From a checkpoint of a small transformer trained on Wikipedia: biases.
Each number is 500 + 50 x the weight over its row's rms, rounded and kept within 0 to 999. Layers, rows and columns count from 0. Numbers have three digits each. The size before them is the row's rms in percent of the matrix's.

# layer 3 MLP down, 1024x4096, rms 0.0423, rows 990-1023, columns 1664-1727
099:563465510574482571504428499497408438504495616530535494567523493490511517513489531527521524496471479532401435447467478458499607626468488570540478500520513410533596478541484526493550524505602527
101:487543591450580441532493449508432542515529490500546472459599477502513481554492575548461605519504517438571370473465483438535506432594552538444435452458458550459514535437434478480397479555554562
101:565525534598580555544555439461461434493514431484444464476532454473568597503485531474518513523604515545456520497461404489508511580485571423494504581305553460482478498510353421429464520550511528
103:509497443414617482457516482455471457464537586594478512463409504502485407505524527567498569544443501488437526540500447526548428469545572495451520519532440558496572565472406624479553558481514540
100:533540433576470480550492480453447516498501537499515511529484534560530481461478470427528451456510460394438466504523486440454448485459591512480471447481560500504514517512479512532434480510451566
100:502564510421527446569422543363446460456579447575471557539455486485527514412562445443527447475472529510527440494574534460482463544521501461518532561556458460549538443582545533497552504537530548
100:467486501613416506507545517496623607491453505475560483494512580511472489483485526544517433518637531417494518438574518528512462498510526514506459449484505515509503483604470452463456410517397532
099:496518611366415556511464470437574516517443443524522502567468494519503537460465620487544545433457495538569449533529549563479483467404517509445542466489512547585472526480557450504443468549474465
101:523577591523488591522481454543526543475525520512528534528557539495484539553516449590473502512487489588459464520524500518505518528504371472540515532408536492639522438488661455474447538513517491
102:490476446388583482519528469436500391525494557490489468518503504525517504521506501510485574427573529566457551508476504408555540471454535577401540476549536574459545447504566538486523528495314497
099:479456432420514450421391518500492507488506453453508497532480544492494555432552588478519457588537454567426463480476470432548510467545494528471490557546484572499524433451476425553413561506514469
099:489476569545517419437497500437530569508543506548470555523476529533502402501499442477479491508458528559538534513490528418447477510503525570602547603524570518407466443602485515514507437500534502
101:565490501401477522462495553493498544465471569510477437461474535548541497490433476472500579480510501473493475517444505497459455492514485532488493620419477524467492536582554507430404521529571466
099:493513591655516509477447490507488513515424506427528459515452504514508607472507447562586467455442461498398411493459476508502539507579486480548497615498505544443626459502552542497596514511520555
100:477484418417626564521468463515553496428524549592498494545454441489521485436489492381439539561515544571459535577438559531471467469509508455561559586509502529511596470500557501462496528534498446
099:500451428659402505553534524546480486478498495525546498510415500483532434492504438489504608434446492565519440483477452534494437618456559480507551586552440471550471439457641471507532444558504411
098:547535579467433502440577410458475523490516479512526509546435488516540437416454507505493483498450519464484535594555513479512574535524523545606588521455461515502468630524555504506453482510553500
101:460550529441550481504446476628518512521547512500458461376484512505544470512378485582503550469505474441500434554543507523441521566523469516553534591570528482518530522458367493463540474536412451
102:496518493560549415492524498486349504471457480523521491524485492521511520476517553438481535477582532509579472462485436638412487560479575639545409385487547478426474539520616521553447445519561496
098:439499624477517448473532545378575449485460495473484451545454471520421630550443609428512601522388517493537566492567524670449512559521506405593472479598535489544545436528494535576562526469564434
097:521526556481527496601484439532493526550570513574514438514460515532488488458529558506521486498553517521515369499440487470532387492504515565576484471584462624505511546463429530504431514451459558
099:476472556378463481518503493514487442455486521512516537544537453546444478546464483598497521498458489547460439479535481419481459491573566496572473436572489426534547441535377583494583509545482567
098:522526455537617469532481481457540422471452482517473505439494467481388571470425509549547538459506450533565459475500402529475580585570517561520447366574491494461453600403553496458532505476487431
097:506513379522599331459466479490490485479537465521513451492538466472508677467519473493533502500497411462480571469431451543554505572568423510463588496534585525451440487578551441548560512507629531
101:451553534539434375497517492518535457553520396539513539565533476511450532486361465489531419536434495542473535534507474515506478523416455533605477647535562585610370495486553433462541470548349585
099:500513542645455652482627561420515550499537440568494507477480563481503525559498480464532470475455481501520571498481449423493388448548520476400521543602572598536472554513536445455484502514451395
101:525525524546512546452428488468499603518533574479454568478492516447485494480453491442503510451525510524444539481418433471564509533428414531441556488408413441501470500554388505532447523492457431
099:500583383560390443489484474508467507581460472298517543551444473542479434465527492460486575531462499521493570508511443487509580646496510327461542550358572526513595583531501484461483517531399427
102:507456626537455473499475589441530498555499484482471548539543499503571584537471466485484562565578463566503639468535494523546471442472433502469493507517444520465475474517371523472497487536650509
098:521515465539520482570476492535569475460483488499457482457535440413552580491559471539527493463499512504533559501479463529527486474505517477542473484463510461501589506658472437525438522488474424
099:523510558505364488500558529515569555525433529570492505456457576538557516554504467446509515472391502531539484516496449488467446513489497405491515546513607464423421547519644493556470509446422540
102:538464510412503471573420486532479491572518504518487545523462534494516499453531460451484529525533459555569650476479579499516458482478468435678447428510469368437492469498623499512506530506434505
101:537472492544412500500524519570474599478536557400487502449541547442470538520431434464511515542534499481391419478506571579507403573516479493544543465447451511525531470451403451524463543508450561
099:450489540517511470558557507573441515547449452409486513485469500464562440499498567432554539433427510511491524485506535529455502525488448487515473543305540526480522516501504506501493539492375545